Part of a small language model's weights: 9 layers.
Each number is 500 + 25 x the weight over its row's rms, rounded and kept within 0 to 999. Layers, rows and columns count from 0. Numbers have three digits each. The size before them is the row's rms in percent of the matrix's.

# q: layer 6 attention query, 192x128, rms 0.122, rows 0-51, columns 96-127
# k: layer 6 attention key, 192x128, rms 0.119, rows 0-51, columns 96-127
# v: layer 6 attention value, 192x128, rms 0.106, rows 0-31, columns 96-127
# o: layer 6 attention output (transposed), 192x128, rms 0.104, rows 0-31, columns 96-127
q0 099:468492484495520495549464485545514457483503508488532552519497513471510524480488489498530425485482
k0 105:502475497515484480551494481520499532509490509528502506485507512474492478469500479501518460478497
q1 102:480479501527484508521483471498509516517536496487529487525501471468484498491488528464514510472546
k1 103:486484515543526536519465493488486500547503521466485492528498466529478492486495547476573493471569
q2 097:521513515514517535529489498530504497503508487506486503495510514514523474524502508496550504464478
k2 101:498494508506504498514524495530497452522537509499484452485510515543511472509484452500521495492528
q3 106:496497506515486559478524467501521493524540444527468497528488507476473507523506505452480484495563
k3 100:491529481478489527476509450470531502518544476482480451516496528498492501527493556500457479516553
q4 103:497466521534473497493519514466513499520484537512502515502521481496510522526481524458499457511508
k4 104:461505502514477498522508531453532489515488526504505517493517513460511521516478567501491435522499
q5 096:518500490491506481502478468506471536491505520477460530477537522526523532507463511548506488463435
k5 101:504482476474479478493515474494483517496515498488502531504517534545497519466493485506506488482462
q6 103:515511460483533482508492497487501491526531503448482488482517495477473496471531468529460499550511
k6 100:495491475481548526496480519498530522508517513450492497490471482488491498496527485524497532535485
q7 096:422500480441494473481514506491461511492482499557483515503483506502535539517491527529494489470496
k7 098:495510502461490486481506506472472537473468473521495493535500506474497526469534534502482483498483
q8 106:448475534510472479469488525502483515506516500525516524501488466537560479499518526525522528510497
k8 097:485494546495514496502479502493500479465526511538509516506476483519561470497518526466535519533473
q9 112:451458518463488494517459526481448457530479542491513488519491471512470508481481504469478522475481
k9 107:477477540462489495477447525457466470529542520509500475503473511486492522495486522509490500485471
q10 096:495516488494465479501547548506552497449513473472523524486429498472490490486510482471508466527536
k10 101:517510518535488481510499533520574519496497451501485489441456489450485497523534466501495514523504
q11 092:484502506496490479465516525506519489457516481469496559481475520472452542497473513471487477507495
k11 096:506505519501465511472490488497552529491534468467527547486470542468434564488491500534476518490498
q12 095:486547532526485514500527477487521497460510505529513520534513507504463492507478508498516510536522
k12 097:470518509501503534498521472508474489490488535481481496514525505481469485490484569498543485511510
q13 104:463512527467487486522427459499491450517484543576548497508528512480523496447512512507496493451479
k13 106:508511537501481462515467457502458473504477512564531480520555528505519489461530508515517505478487
q14 106:452457477441509531496425498477467498510513505500483474505520473480493532471536485503463479497502
k14 103:486477481483536499477460513474454474514533468488484475531484505485510516491538522512484479472487
q15 107:466454459549525483504495521496505481543525502509535501503534493512463534476544511463480470500484
k15 104:456462493542474483536461504503519512493529524485552459483571510499477550490511540472446505499514
q16 086:491489534498509532478471504531490500511492430493476473475498489493542496516514465490518510494520
k16 087:529483504502525525502500504511511508497543450525497487494482487487514489527481450477508521507514
q17 099:493496538562509521508516511524489493529493524484487505496535495480497492553470517437540458448519
k17 101:503534522512507519526516523472521491515515517527534533473530513467454496525429530482508479488523
q18 109:561519473510467521476505492506528471476526529472482540511506530487507534532511522518513474515498
k18 111:544508465531504517493520513513514464482511490467498516479509530529494531541543485536491532508514
q19 107:526541530529488534459505482508489448507527497484468518526499527463504515552460482454499472483489
k19 101:518509517499464566482480494485515463520558512482492505471502527463494534550473507511484495486511
q20 106:520493534477497488502491509512481473500480558483516516514493523469539474493476487500512523496488
k20 103:560487529495493504504486536495452495512461549513526558506506492499517468499482485496541504488495
q21 090:504491462488506524512518526511496517463492494497487485463511478552495511496490483533471466507469
k21 094:507488480505497485507513517505504565510468522513500539498477488486515494489518498517479446471504
q22 100:522500508537452464518476508473500470516534549485492536526486515495487532496478549519506455516476
k22 105:473507499505480496504492507459510483490509536489513520511487509509480526488486543548516426503485
q23 088:481493475471534496473513525517463499517473466524486487513507499496560532528528494503497506458482
k23 093:507496474482514482486502533512494476489499449516530443511518507511514536514513453493433551504480
q24 093:480484487480507472520513514502540467456498500469517516482512510494463525488530492490472467523460
k24 098:500546516495533483486497507503573512499510485473491467469477538476448519511509445530458532519473
q25 097:487491466484539439472502544489491487515496483508523508527497480430515530493519502478473515491537
k25 101:505517491495517476498490547499506478498507446480517503503523486467492524512523506491460549516478
q26 103:537515485495475519479533512487522551509485492473446481515469530505479534534475487466491484470552
k26 103:545494460497454499486522523501487508515510467449485488502497499515481546540463541504489476462537
q27 100:485486520512514503559526505496486544518475525501476473451518487475525480495477481476570479501541
k27 102:503483469502503483560532526499493507525472531502500462466506457490521492471468519475540459508551
q28 094:469477489488491524483488503535467502526482485530486482486502508517527518512518470475495477438487
k28 099:513467504503474493509484502511502526502487470556507461489527530530529510516519438493443515458505
q29 104:485470487540497459485481566509511504499528496454517521501468483493469490489499518519529476527491
k29 107:481495531549489502522451547508544514493519512481535550477453485513461483498540479513519495495485
q30 098:515502550523482508491453503478506451473505525484505490529475535494491501497481494506524487565483
k30 095:494498511502482500493492515495467470482538504500508491481500529469534525526499513498507497531450
q31 099:507471480532438509500515492499508517478504554483511528504485493529500544515483519483515485513519
k31 106:521463486519476505508501510506464528495506541489487539483503500525519532509505547475541489477533
v0 076:513488482488522484466490494486502507510537539483449516456479492500520519457517485472487496508501
o0 075:481498513492519557492480531514525541495476498526516475562589488513512526515499502512505522473524
v1 081:519526506519487465512478509473538505448516504491454508516471516536511488493521475533506519533503
o1 092:515506527511517539484511485535494509522478535516502488495515453478491486506469505465478478499532
v2 098:513483521507489520537490525490487500486493526502457497431528496490508472507501527482526497539476
o2 100:494507506490500513485503472487517487515511487494496499529500510500497496504502471499459521520507
v3 091:533526531510491513512522534484477528530514515528514491506491485503510511519518500450520476447479
o3 091:489489510528511508460499460448485489462508507488475506472496517510456457499489429513504530562517
v4 082:533547472493510467495466426492497517522516498500528498506485533489489531437521491565513489492475
o4 084:458461523535500512517502529533526481496481533480513489491494501472506523510495518435520488475498
v5 083:516475528536506491434482482518488521513474481494483527516510474474481514550459453518480471514571
o5 087:505471454452488513540524544496525489514529488498537507522497521490536487469538525515478534493479
v6 087:503499456502499460468514506478485488520467503479442504487508514491457515487472487528493508486496
o6 087:489522545496478534548501478518502478512514494504531492512531471486562528486519575478482479496497
v7 082:476499518510529538533531490522515483545497508514530497533498454488487490514472494509521507523514
o7 084:498493431492483473495495460514487522468498469474468518447481566516532513511517519513496460471490
v8 077:465521520492465492506473495488481500503491481522483497544493510447513531525504506511534493512501
o8 087:505477480508503516518503469480513478508500511464498498465522514528480519455505490488513509487496
v9 083:523521518477524446499430462476494516485538499497529492513474526522506532471503498505499501510482
o9 082:481463482516490545501536531539544484520461538492490496519529467494480504509488494452518514496503
v10 085:472474461528512496477481486480512491501506513504548547480513515515526500482509543487479492487556
o10 080:516538506473538496505482521521519502475488513490520478519489501510515459517465459492510528519446
v11 091:479498503488469455516466498487487519470551511494549511520514504478549522448505523506529508508479
o11 088:507518523533551538484504507525523508507454520518504461476490486490461505549480476504507525476487
v12 083:510489502513542518525491532490463506511476514486489475451514537538464487519526497498476484458506
o12 088:474497490493487502482476480458563481497506520493508525493519450484570498490480499499532500509504
v13 091:536511515500464572473506531507505494514477499494461504481487492457499492551473478488498482497518
o13 091:509498514490504470537499509464480497492528501506522502520532487520479474467521516522483530520487
v14 079:517498487508477513503516502490534474462539483471500487491491513535499467472498516472538527528520
o14 082:505522529517504469502471552576486509537522471532522492520501476502483489532510464488437496537485
v15 094:516531508507503472503500481498518510498541530518491525502545507505511515489524499501497484522502
o15 098:451495536508503533482503516457520496484466469490486484504499502465489542478483492500533502464494
v16 097:528514463499474507489510475516521507547532500486496468516468465472464553501471553537493495536490
o16 103:518465521511477492518494501539465508479494495491485514516498532507518492480519460476522480500517
v17 081:502482516473478467432493530485509490505569511459480519502458493485490500507481513467488490507547
o17 087:511504502503531533529486509504518495510470513537525491524584466516507482475496484511509489488475
v18 090:493491515501511526496501475518494531566512494516510515555539499474491504487499503481500475484513
o18 103:478493479508496480511502514473515499467488507481506497446479535498492512481510488518515519489476
v19 084:508487507470475518470496504507510541482539494501501524500480507484493494508502462491496488493508
o19 084:521491496559521498528490510489534508479471553502510492501521486505493471535496493525519500493486
v20 099:515511535496472478491439441477497511511492525527515495485461502536475522487529480496546494478491
o20 105:507492507510509522514531553567509500502516543491509516495493481485481495509487466486485477530523
v21 092:472483529501489528481498518515534493499508496486515551533509483502517476527527478480522476513557
o21 094:502505441491503461522486499479544507491489501504501485485526529511497521498491500539496520484455
v22 074:520550489489490475483477491494476519499526500538488495503512527448514560483474516545521486496513
o22 074:481441507519501556521517498463498502496481485486495499517492477495505545486520495478474539493472
v23 092:494501519468467496474528510488526500473516510497510542550507479471537495528541499559469496521482
o23 096:511500528536494497519494507484477520508501473510500483485492558508434506462476506478497530506514
v24 086:517524493506559528514508476501535497506516493525519488509511465482513478504527502514502506518550
o24 090:497478463506486484488515506486500508481500474455492524488499553505495498497498499483485504498482
v25 091:509544497505474531486453463517508508545519511507528521526520509507468520457504473555494481497452
o25 094:469483509509533474514527512491511514478475509481469491473488508488536556510498504473534508439518
v26 081:527481464533472444495519503471504542517526509506492454481506519521487512485471488452504522458525
o26 083:476533562479505502495493503520479428490491476493506500518506454468503486488495492483486481549513
v27 083:495540490495541463483477489479499475504527513531494480488513480540499507508503534450528511476503
o27 084:500503497503505553463526540499488478493471488498500499545528497502530513492492445494508492532512
v28 087:513513494495516432508480559470472508483503518519486464494491486526462483511500495461483518473514
o28 088:510534512519513537494533470498526457505505483506498516501530445494522445504488467490510485520510
v29 090:489490460485536495461487461504474493523505506500534473491495495487468550462490534518475491470476
o29 088:510502513504493527528518513493493516486471504488493512516511499486528500494498520485556506478479
v30 106:514506514549456501516463461488518497485520513479530497510489533532475491497502483514554509501497
o30 110:484497514480521474500526556544508479514499504522494491482473470492493511512490490479467476509508
v31 089:537513495530505469452485493484485514482492479513519506478495517478459518504433498509513502477546
o31 091:515484479489496518535535496527513463522517493481491501523485475522531452495519488472462517539471
q32 110:495479501529462503551501512510495512496462510529502498482489502464535462524491461500531485472485
k32 106:481497496512486483511535527489499525487472490555507504453518482497535506526494494494524491490483
q33 093:508543490480522509499497485526510465486490516437466461467507510473470492531495479494472517516488
k33 095:489499499463474538457538487489513514511507508475506482496484475483455505526471506515461498461526
q34 104:460479474503521474491448518493497531492525494464544472509491511459467460489494503509486529494534
k34 104:474464478515499486527494528530481522555487497509471498511490471491476457493470545481538506493518
q35 113:469505522489481482506494498489514495541521509486487483499499495541498501515500556488502468520523
k35 108:500506508492490500517488504483488478541511551487470492490475484497523512484471551507515462515511
q36 098:505486473494516535520526516478471476483474498484484435481512494483541493472502463468473521494501
k36 095:508489503473471487448492517482504487497525489453494467509477477464529544493480512541469547522507
q37 104:503478475526537503498497537517505545479492492512538515500475504480525485479486473510533473464496
k37 104:489500501540528458496550523522502553492449507493488507474479501440521525487515489496487488473498
q38 096:491503482494465527528494470465501463508544510522510498491518502479494473503478514512493506491485
k38 098:482495473498471495522454498489504465496542511468506460509497500532456478498507529513510487547480
q39 108:480453471544501488482496531496497499473484519511531515491514514478506493474482452501541494486488
k39 100:509479496540495492501487524506490511455476475508526499475524494482525523521497489494517558504473
q40 097:459482515499455485483529529489518505493546495526512529510512512485481511487546523496524478554482
k40 095:483488507520522492538474516525534458489534484518499505491482537492469483471527486516507491544435
q41 110:446472512501494505550487491524531504508532494502480500487475492528496522504468546526551417498510
k41 109:460509496507511449510524475475510519507482550492475515448493508491498512471486510504501397488509
q42 095:479514463518530480470492523509500522488488480506502555500523524494470475533526493520500490497483
k42 095:530488461516461470536516492513481514485479506500498539490501517460520513522516504473543500484480
q43 101:509528504514515491516550523534544492489484451504484483471466495473498504504506451493501513494492
k43 101:484513517466504485495513515502554547506495491513516492491474505480504538519529476506455496479476
q44 104:534523517525469532500540510491497531501518479543514456503500461518523501519508530482492527510488
k44 097:495513508486502510557508540511520492493517494514495478504463473537497463487503527489497510532473
q45 108:512488485534462529536530527484504506462514492524494484469466511495508510504496522527516476533446
k45 106:461503502515506470519540529507555500465491486507525490475451515499473508488525474537462478534467
q46 110:520524519512481515512522549502548524457506485454478458448437509507482468510482515489506518543497
k46 113:481502485488529494533545543529569524517517439491484495460459460497459460519496483495500518513497
q47 088:525545495511499490470500505519487453515461456511483464522443508497502470518552479504458555480517
k47 086:526511489505490513435510529509507517525486483517506514518514477502517525539539501476446536449543
q48 109:457478503513507465519523560493539493494517513449502537465470486478475491509495488444515424525519
k48 107:481491500513505457552480552511534476529533492485494513445465514456461519519483465480502511543477
q49 108:503477531488528486522466538512488525485472520474519504495477495525490434513499471444522537497502
k49 103:523474500494525508509480557535484472503525455510499512507483485501526441512493494473550561510496
q50 111:529544519561475494483513461490514509523502494508496499484519486475487484509502494463502540474552
k50 111:533523522522492560531503519498488546536492529520454532502522461507490492538492537463531514490556
q51 120:526518459463495511477477466493499496517478455536500441523472498519492491494525475493454557475523
k51 114:505501479472518517502499515516516502515534448492499465556532475530516454509549493486462518500506